Weights of a small GPT-style language model, trained from scratch on English Wikipedia.
Training: a variant of SOAP for these matrices, 101M tokens.
Each number is 128 + 24 x the weight over its row's rms, rounded and kept within 0 to 255. Layers, rows and columns count from 0. Numbers have three digits each. The size before them is the row's rms in percent of the matrix's.

# layer 4 MLP down, 128x512, rms 0.138, rows 51-127, columns 256-383
103:113105105126129068128135113117120141178079111141148097178133137139137106123112104160135122097146170144155090095101125100136149149146141148144109142098155138151128118136147153162102163102120110143113162149110162166109086138116144130130109140144137106128091162148087112147100136132136090125101121097124116113117162123092157079162089095160152158089122129117092158133153154142180138113103
100:161155122097094135112114176113125128123089096133152114145139104141129118152139097101119131154150167148100151157125147120132116132131116146134091151152132162105161149126125115137109139150158128128162150117130122084134108129145144120131071137113161144116095138108145154152128139133155160096087132150095123145094144107119119097104138149146125082085086085141140132143127146148130125195110
103:132082128143131130106113116117121139160128067105111095096157122116128129127155134124132130106173140171102086142130120142122095145117147112133099117112140115122108090099092105164122117115088138124102063151110186109122120093106156089123104132102102131137146095148113102139128159140104126152142130064157154118121153125065125162149122082139121147102089171099125077132133075114133127110134
103:155081140096118173135161157134158131133124103130141079127154124090153142134093107109106146113155130133136146147095135213142162148153118117149198127168124168110154125100141105133124154121103133108181113120120142116115135178087111121159107108122125105142117157116135072132132137141121122090127121118144090105104101116131150124120130144133129107142124141098119115109098133142101094115149
100:134166122118108104104122116127122146133147149151120098150081131112143091124162101117143135174125140143140116114108124118157107151084152126199123158074144174101142130088114101149162096131116162095117106107126121158161130126148103092093140124116085142152124130112124106085127103101117173108167102142110078133112150083077122087090137088153113157121153064111190114120155133152142149167079
102:081161136138132113122095133123138135126101101131152097135161099146109105139133147100108112110120079097093102124160128177116118105115163089127176115147121143142172136109103130120099131063081117135125134104109151125134114146135166110111107154101144101141122124106125104176130074140146101102108120140178187137160165159116152132122154178133117101113129092155141137097149144120117110128117
097:114145129129121166120142136121102128140145144099100101134109154133165117118104108121113136136091164172113106121133159119126095159154136133130118152075174183113121093142130133128107131118087099152087126128123136153114104138114099140135076120138149145104170094148135127125179143126137105154137100154128111095107134147095093090088101152126139114141124145077154133105194129104193123138140
097:127132139094143190155142116133097157118139155146119148147109107104139118121163139142121107130138140126137146155138153145119120137131112122178098164124141062167131100101094181097093144069138178116132171150140143121121133143147135121142129091149103135104123125118127156124168128116109117140134165114141119130075150118138155132108136137182110134191118110136156104147130144135109146152091
092:132164162126114122093063131120135142113142146165116136119131132082143162158126145152083134172101150103122133146107120175127097146130127121117117125162091106153124131090132117127128104110180172104138134146133090130092159158144165146131135134133125114108163142136118107115132112148131146155147089120144121116118166123109131140099149128100114130094133195133075121121137127148148156123146
097:138143089175149137161137128155132110173162147157146150125103163162111135125137104129150151107097147133103121090109132085110126132126102089130157112133146144168111124116147146167120115126122167093114144156129118111126108147106120146163118079120104128175120127125105124120144154131126158107149068088113091186142132126149159106117095136154148176099134139121094096128095101143149120137075
097:166121087099134111137137141118153154096119136153101102126130092145082138137105179134135104133178049101110111092114152098096132144148154143105151100099145130147123145121096138162130121162179155141143144136099112155110089146085133137158132109137135131143124163108145094115161155131096069109115090131107094101145149090132177111162097111181105126098103175121128133140102138111122115152161
106:114112089134122115135116127143089117132161123157138132129106149152121113122148144163120126072105157096120118122109121157124124116115101162122118174123082152118160143137143103142142148105130125140121156136154131158130135133112123119094144123110113166115101143102108108084155144155155096138120133135182134113107114092086127160102112134100124167149154142127126126116137120090110115118140
106:174144077084117097124096101126155125133181141122116170126113139100183135152141081140129117116096115081129184153100123129142168113106089147088078168161128136137116138128136141142157147082112143152129074149159174130113112115123114116129131084139077158123137136084130124107105100133093103103149116149119095130128142120089109135138131128162118128130162096136147175116134173152161137086115
095:119129147102095136114070156113118074121176181139188099158111106120141158136128141140115131157109139094130083094119178102136183118127127155107094174118123123145160122148113068163122080095138167118143099131151133175104125086100085129112133128086108136156110138121119135107102142158133094147145085129134131172153070167175143081149125136141142138134111163079130156140124119159110145110146
103:117123133147109168086098140105119094115109143122145127137152103111141095095122137130123103143107138095123131139156141146130103155123146157137092096104174173105127141136110160133086159127135122125101110125135114166112121099090131146134134171122132143147112111165132136139121163098138179138118122149101131165136129140126140164111143113160147134131157169091148111165085146139142098126133
094:134127127118121133123163117134149138141106116129063134145100120137122165102148121109120133115114106075115095121136161143158148092103128114124119096104120177170116095105115092144119139137082132157137175129104119115096133159128114136145101090092132118132097151124141152117173134167146138151147104153154176130163110108123114135137137135084099121120097118120176125137133163136129124100138
098:116085109097204161127194129087118143092115126149160138160145117153109159131123123082145110119120115085122139111110130181137129122137148124155103131085145162149124107114117121153137170151081106101139139134145149174117118136131145116152096103119135155141115111091135101115144091123112152150124137135149079101115143136115144155161113120151115126142112130125131139127154105119098128122151
100:111149151129129137123167163136142156092082086143109184127115179110154156117130091142096102148154150108130095072118102101159142135143092133083141118141095132121107107119100116134126119128135125151153147103114152145120108100139126129103139159125115125109097138164096135137167114131165172167081191114149178152159113127145090073169079177120137129157088157114085123120169120161150132148130
101:162118143137142154090105158134118066151114123100136141110136116125172104141142149115116120116139120095156125156119094101138170108115095125113175160149109071128109126125114132132096146157111155135104159142129127128138117122136139165120116126128156155141086137141108142114137119162106123139142089125147138126169140098136117122122140121150125128135139115164128115147133123128127089152088
097:114126130157117095098154140155090082120110121118134149095149108127166147166087144101131115096160121195147108126108095131102119174165068114121154131132103164110079132144119139147096134089118160116122070158151102159159128147085170101119138124172136125104133111144125112150098096154128110106114143132108129117093096103126110127136173122145085186109157141171105133094138123110130119143153
099:136139113110168158148181123121154126155120128118087103133153127101142077120137132143083105108115114109099144133105179112151130142109112153140135130127129157083104146107115157120071152123141156109083109160136133127100152105115110163107120119112099146108139117160127097142104166130133112157085162160105123139107113126159123122110164156167153121164147164112107158162142118152125159121133
102:085166149155113117131120116142156143120119102111155137136156133138086144144149131126128097102104122097121143081137132154177127130188130136119160127120108071142167124147118150150127101134134156150101128143099152106122112090147128151142116125120127144167138142107124113118108131102113141135132136128101140143178076125137134145142116123109130191139114155103172117137072104127087094143144
101:130110122102112083149177122160127094094164130156072125096125137127049121137135099145078137168166131152117101163146112171139123136100167143155109133138141147141128110142131099093168130122116132109143106155127172160102126064161112102112115079116102132115186100156126161159124130123079100136139158129113149160099154119137107112098143110135122149093111127133122137128160129118150165134117
104:134147130146121124093160135097127133101190110138125078133125089115162122125148101143113127218134066154118094121123110128167149078105166118140085094156091134145120137144130106124143124134129111125108090121183145091107130130152133168155108100102119127164107141120127134131116144101158103114120133153104182101069123141106139150105137143121129213105113107161098139160154089133111126127121
100:090085143139139140098135091138122124078127131084121111128129124143125123112130174146130112105134113105098112154108093127117106123116161095146131142130130123113130144103135077099138133121158081100153114144134163152148125105134141142152139124107095133120125121073124141176106109110121132112135136141133116103132144136128148170146161102140117154106144126185144099132108100125120095122152
102:163089141099126147148115089152148137104151162138139144117121100095130079159102108116074187127081159137165179145105089155098116121117061154114143097140115168118109102110174166141128100146081079116108132094108113133119099132164105106137112119109132151115131134089104107103163093140125096134142149122117134107131108112099123134104108123131124126113152113090128091126127141158107088103174
100:111111153137134109143121120152118155103133129072123143119107103086124132110128131131101131113122111131159159132118167152126169106122124126084142119108119159058136125105154086126100156114110151103105178132167145142143130136089126100118126099111130124105116144163134100124149116157123133169128157161107117158121144138162149083118135159096137107173143162138117169115146137154158121101135
100:125147103169133120161064107112091135157117143112129127048117119115134116133119106073102103117191135047116108175133161098125145160108135068103140132107105148131094169161101164134155087131128097089153161138138127137114119137157145142100085169126144131089155112125129158105134154104123126162138166069085085131120128094132114136128155089134128108118114126113118131150144096127128110182151
103:133111128104174125136130126128136140160153140113123154107116122062113147134137112114158101148091127106118141113116173121131169120141133137119135135149148114111123142195137119126116090153128129133164104103105115133084123152080112082159080103050162126129141143094123064140139110124143108107124118117111154172108101106125171079135076111127120182144168101124119136180131119155066105126163
098:081123135091115116137106098120128148103167093111122084153130136110135114116129100110166111181179148141196098100171122138131111121136154087163125123140090124139122100136147074144119107146123143172157144172158141115121091098138135107114107107171157155108152135077119102129171119111142185167132124139174135111180109125116142124121119116157152152102061120110098112144168121135118077127104
095:144116116150105100118086128133113121120101121109119118100121139127105117118154139107124156149146182134139143131130102139089108107095083147083074112186116123139139120124132106136169130178109129128148127101091118145146123139133118135116147151105070142137111108149125146127123120137117153091146070150135118098125162139161087114152109161184121108141140131159090163140137117138107151116125
095:108113102102125118095136129128144122140167143146154146127113114101153114145174156134155128151071123150106133128107140137118118155142138100139153097150167096142142196176132113103152168086133131097073140133112155078113146091146110089127148123133115124087140119123122133155125086115123124104110132157090136096121138090131117150100115088119133135142085112119126075113084152157151106158123
088:123150113151138099150133111122132097122096096115103131116143097145130127142137132119116096147102112152134180134132090133098152149170133149123135111118122112113134141124099147138169149146150158153085144131091118116144100134112098147169132074136115128073127141130131171138138141115110139125134098132099128125171137061098157114164076133112121159160091122081114111089116152109102144103085
110:116125124150122083130143113104132128152115122122168111122111134162177131116120191178143123131116114126153136102169105107129144146098129164144078159147118154128150098097135150142126127098178119094178114104153154112161189101152145096102132176122114119143118129122111150169096126123133189123131156119182167116176147184100100129150139104109127113154126130085098145109115135110104092148128
107:136120165086157119124114107093168136180136133088178126099129100120137123120153176138151102102178094136091123115134150139105148106123120084134107150107088102134108115133119113132128122132141118085113106135104079139149120146122107147172160136114104123121150133093158136127165116115147148118160091142112127165120152149138175146097111159136068097113134109095141123092104117134126106143101
096:107142151107102112156148139108155147140137162131113146196170162151108116121122145135117104167168142102167125125081154118089104143152146153142111143109109150120101099086130127107112149123123169127140181089102142125141141081127158108108082133097135110151147098149142172095129144139173113146133145147116120139161133161134139104097131137170176091092129126130163139120106131151109145107160
095:123155100152087149132121107139146139137177096114074118090149126131100155116134107139130099063151121106175115104150133112164120111128140117166147118131148181114109119119132092114159149127153094109148136124151116096139125115126096120152118109128146149126128120111115150170128179150151081157146087149142123150136090108108143132118145111145102116086148100137089092146118141156094125116133
098:128143098149112155103145166132141157135142128115123149140127153083100122154083109146114128111129146140128120144169119156178140115134182145113124146130111144106137121176141122091135155162103139096136109153148112123126125100049141143107100126164103143147104122178114106137097113086113156118135124123166098129149132141045143096147116175152145156095126137147130135121195141181111114147125
095:133133126135107124076136097130134145120077153165149111150099170146120155099139115166107149130134163137106117153134140178146140093152098123146109089100115141125145117161147101157137125103159140107099069128136115073097130143138121126150134148151116191136167142149123170122180106099146145120144121156136117125104142160153124147138136167152136115133130124113115131141124172105108112115143
100:090113126125100170103112114102107079142136125105117101172147115081119111095140119121095142150133142110114125121095136103120115152120093094108140113094136132112120114124153121092105136085114133130125106101140110147124090129160097115149095122144144131121106089112150136098105127136131144147116092119096138140150164111121092141118146108139123119130098120096084108093130143103166117144138
097:120130129109117170116138132154111096168147068102077155154132115092115131132089147152103133141173126160115141128099123137133129127114149149111160111110147086177138159121121129126110127118149115131152136125100169122166127166143108115149109121194144133138104086130156138117108134147111115090094158097132123109144139148089097095117134098085136147103129127134159117121156069115166150111091
098:096148122151115169109152141121150132151126129194154094109111126143118135150088138126137148133114145117103109116097108142116136153142158128139143141151148150113173141115125089133141144134122142105120079167101133119142131080144153131095136106124117080134169108119140139153128111165152160136091143114106126162126102130138119104118151105118112106143149110173102144106149118148112122114116
090:112142114141105113129125151122097104116137124139129140146129140132112137113140126115133105147085081184140129117152149110149120149148143129117118139158154125115138163140071072119102110153106109142134088125107154107094144097098157177102115163173164130094150148095133151128137145165092119143125118139129129132150112112139150130097160110118109108132130130136135116115125137126127118099135
099:118121129158093158153138154134150138174124102109143124113153145153129111130098114118121124113122165186114122166127108109087148178086145120147156115134090156091143157149148070176119140138123115139179149097146124165137129138088123091101109110117135104133162122103123140134111128136155121158142090138131080140124125180136103137141146118109125115104131125119161159116130050125117136113107
097:124088111114126127129101141155113106109159151140110120115142085172115144172147136152121125143106097103143134117116155142126136172133089165144105098155157115144131093134139170144086102132092056124165122130124119119103088112077098176133053133124121104124126125093145099142124124123166125136113119140185145116120148136157156118169164152142111110144087114073126142161108135146115155152099
097:127130134152135086105142148122087143135143133150161144186138094100114139116166150105112134132112125139141092089103155185172115128067099105130107168120096110112129148113109146150117138107128112140122125069108171111134099142135165163112086207106104141127096164137128098192151129162142156108099156130184137170132139134135133157138129122110154073117119086113176137132104121104138100124150
098:146147134098127119166102147090125143134103128115130146128122133083150106158134116117118100105145091182100186154110129077101116122130183103135190082104124140090160124162148122158110102104134128114103071161156141103143093120119097137148135120115145131128130147146139104123125153109138095104131127116134108157110126142107142094131106157091144120126114128119118151120111131147098139100083
095:127140105111150118113143156127117108137174136143105143105084138095096139133107147133137129132174110150105136122147152142115109108130159129153143133158125143112134132155088111132149110132159112134131161139090111115127119119180103130122129203149131112121100102119130133099142110118138146150141167105156157097112106117130137103165125127118076150175117157139121127136140142158078105135122
108:138151121133153097087101124097139110127142155113077115133157089111091118167147172084135132116099119146117103094144132118098100108099082141170118114116115150103111144086114106113090093151127130145113148129133138127153148152120168122160151125101119085106115120149089119074142093150147116143151169160162172155090131127150147136093125131174131171144150111100103121132125145127090126169146
113:098121155127133109165136143136088136139157118170123132121163119109137065113168132133105102117158113069124155133124164157163122116167123136105127139118111106098113116139124111113142147143126135136152169137117107129130104127060129114118173136084165128130138088110143135152127160127084129110111151171069142120181133094115153129150109167098148105137142099134131144126171113130176140134143
100:137157129083122119106134129100152110111132153120117141094134170120146140157104114124122115160102117106078111097106135086128120175112134116166116092083105131122110145144140126124148138135131125086129142111113097118131114125108115141163123146092098106151128104128129135106143131094128123140127115084167138126127101119181171176167123116146085094113130110111135116186141125109169120128100
101:108119151110110153138154094164121135134127074102138130108096106183130130138166130158112152131136125122148104128108163107121135117130165170111137132109145141148091168123111140178143103091146109137099125109156163129177156164089139123168159169117178134152165156096085145150142131096112173152123123135107133165130100135131100143142126143081119147116108139158154153173158134115109137151175
101:131122106118113150115142084158107129143099136081144108139151144154107148112152124115129121146141104096112106111108101181150132083115128105112113142115111126188136143112128156128146118085131132132157139127131133123124132084086109118135143134174122147139123097121124122147135124130130148172141105122117125151177119163136131110091139133132096138156122143194157150122144138159107081087114
102:100091145110150145129117148128163117123133166113184111139131122118136124093081138099151107125175172151088114100147088116146130133128129174103127083098101124110134170101158146117125121109138119125111133123129145135137144142167125163108146167137139091100148150092117110145113127156131088162096149141150160133140120155166108184116182158130092115167147139112166141119156132131088114095154
103:096133139159161125124157125113122133097090150151148120120118128141138123124120092089090132163118109150134092134172149104123153176130112118158118140123182098136133092144123081157132123139136163124132135104068125087138119146133146157105121179105146112167147136134116130158166117115156153153153141089148114143124155156116109132084091110071104109190116126104143143120145188133126139146102
097:129162133151136127115096140150175140145139136120088133129130100148128178134121195159131094197186134148121129086098107101120115140133148148102094155135151157143130150099147110134121134154108143134133120167089122121099107139151110118156111141110107125087134158093151108098124125108124114133125125108152132145113125132078123136163145150132169120165109154128108153084162113105165102115162
102:152139109111110103147114101109152149158067141119131100068171121171078112125068107106119114117120152139156089100141106151108142123126136147197127128124149127115179144132093089159142058144135131134143122112125152115128115142072105112136142174110117146106097161147131120120137107162135130099116109132123152136159106131128118125141127114154127134122137112121187106143135118094100095152162
101:168151137104131138100129101128133125119126133153141122109109162146101157143131153118118141052107088128093148150097117095105110119135162075081136187146143151136150109135081130131138149174163135151119095093099142118116120137134117156116138134137149113132110137129152116133147149089110139145124098152098135139115142147125127160130120125164089085139137145133123144090147141124106113133091
094:150165133148107093128140143131163131108135143149107168141124117117123103138176104111094171149102163130145111116108118122132111098095127107153110139116156142142138151088086131125155128155172106115122091082103163114145142131132132152144091157148145114125119146125138129136115133111094172098112123124158116172147154127091114120131152125141090160087149104130066115145080122111090129119095
099:104100126113158114133135088150125110122156149153102107106154121142175106144155129099158150145144101127129083181131098116142127140124144115126114149094089138160154138134103094119098129137132153140176117119124141127156124133128144125087155135094119088194129105142160166128144168115067141132152110119132090112120116153073090108095121126124136125082120124128129130119164143134124113146127
097:135100102118124125165138138155169113134107181132119149147106160152139127109104119101123109122170140103135124140121130112128113091119180174116124097112125132144121119129134118073093194166138115128075137113168125114125148173152121113115087140119145130122119116124110114134134160127129146114139125102103108136164111130170126130157157161147160110116132157121129119120145170128126150124124
108:112097104117109104124135155122104140145124092094154120144179109056133138110179133158152106117084142124146122092175158111151147085108104121098120137110174082164118138077155162103142137147151110122100127109122151141146107112083136163113131092122125143092099117098126137085113139117130106089109154137168117138171135105117133119146103108116088130149121142140082098141175135129166114097103
096:153152122146119123106126132112176125119118149175107136088123147118109116150186118137087123149116153153156143123079111129117112080133112127127159147149097125147111123122101094122141075124108094130149098148152178090104125113124126084117131118150142114073120184141150164126153133110102164151109076118150140080144140115111154133135085110150128098179138187122125160147152130077152118119134
103:142124129111131127151162166097080109115120160110141172133129185099119132093095155070115096097091085163113144100120140099123112154143159094123121101163155153152123132134091149098135181163117137151123106144109120104151095126090115162156144096187113125134126139091097140081115131128116139153131179134110109154104168133165140147127147138111110055209146142126126133142112155121170124146118
103:129090114080118114150133157128115129081125108126123125151121100128099133108102119126107097095109132123156157102112144127159177124107150128116107093147118067152155162118137109128125131119150136158157158180128137128126133104127120116118140130136140115149120137166143167067094150169155126155115103154126148139180126146105147072149109129107116128125141117090158115125145110120155142097141
093:141134119127137143087066123111172159095158150131164115095128117153092100115120176142125103115132102115141115134123139155138129098107100144130120129133138139151122168141109140118112157118201133134153131120119139130092106096143110154121100128133131142110132115162126143129138159133142086098126153177108089133139128083179099175132162131096116121122174130132109097133115065135094132141132
101:098104131135117140165143163134112170153153108109169158134074117178140154118119133117125143078133120102115150131091132131134116125121143130120163152170128108147120100125145141107108142158127146109132125152139128179112123156109137131079168119113124136117109137120114157132168085147132145140104133163096146162103138138105101133120097121118138110120117109125164089128132128167152123086174
096:172142142108107128123143078104158136110149143131155119113121117129115181141157153124110151097113116087183134147106111130109162103146123131130128137079112105132185157080157108159122159122100153099144110109104128159098128097117131135119135164119142140115067145188112114152085122108156103132139135122138118083138148129129140130198069150125160083112154162116176135174156123098138126122134
096:117148120098108101109156137114113135108158132131135142112124128177138132147106136125127111163135112118113117142155105157110122111095152122066135130139161145105149141134112080147117162128099153140144092151133134113120144074108113100116127151096104132120130124117092137118154142148150139133141126115079093115160130119144112122093084138125143098154159054176166149147098143184130112121135
105:140129145099126142142126097066135122115157166139095138141106137086077106141147117136118125112137164189103119128151144126115161171149137145099172099103122148137101123097141176144144147148170101136104146109101123145113107142156074123168136165181144116123115135099114134077123087158111115119163114127142088127128150121135148099153115117124101126121112123137132111135093126092091162129155
103:136141119170162103122131159117121133149142087121126114108096179119094098123150157130146054137157109062154151117102109115088156106147110144154082144150122093128147208116125167120115112129136154125127167062115136118128117120143128120095151162109112117132122123131132134141147099164114152143115182170136127169135098134136097148168162150156153149173136128120121157154162133144121116097093
095:157149124085109133106148165110105112111111145112154102126108116116138120134106130148074113158115131133147136131130165127123156100152137168078137174131111145127123133154104098098116180091098132186132140116110166162126122146114126112124126096107105111100099135130096147132111092113123130142106174141086140105160108133067143104123134131147140096143153157133168102127163109115097121090171
099:118096121146119123139096184149138104139140114120132144131133122144116081151133113159132144159116115149108128099173150182123114164165159166161106155141140130146133136146134175127120083121130096128169119154131159101097107146098127171157147102132120101116123106109107122123109148113117143159110147078149137109138061153096101133129096110106157162166159091102104117174158119108112145162078
094:151117162155135117129161108136093132111111107086160167122144116123105136130108117122145115153115173127145121088085137197131091139137135119132126146148117115142140107119147155125138138163107119119114125153126125117121150130160101149111179135089118166126153133142101096143157090096103108135100091084149130145121166125130060128130141158098115135112120131090123142106151107110116133130148
096:142129145109121089109102159147115137103119155074130128100079150156125187136139122160127086149097129085120164100117117114139169177141118117142114121114140152112150114074101117141164134131147157156104138156125105175104117102148113119135134093115159153077125150162149111135122101136149065152144123145108114197149134077118127184140078118135156126070128139119081137109125128124171138130122
098:152140104157107147104109111170100110137107080094126112122136104172100079136165119156140082157115130148163106152129111135107124116148109112139077165168126083128120115154151156134101073088119135130099158123110094119114127125146144078117141125095125155117151122088171139182113085144138113175133101180149127096109147118144142103112158137121139088115138109134120130155116130100161100105164
096:076128153150147142113114138137105165144103194112086112135138114098191132113093160100116136165187121167104142153119129121174131114116113082095103133138139151106146131125137062137134140117140139120099123133135128151102128161117106121099125088061136171159137111162135106131106133133158135146124111109169120128165116139109150096178134133097120136117159132125103146097153062171146148119194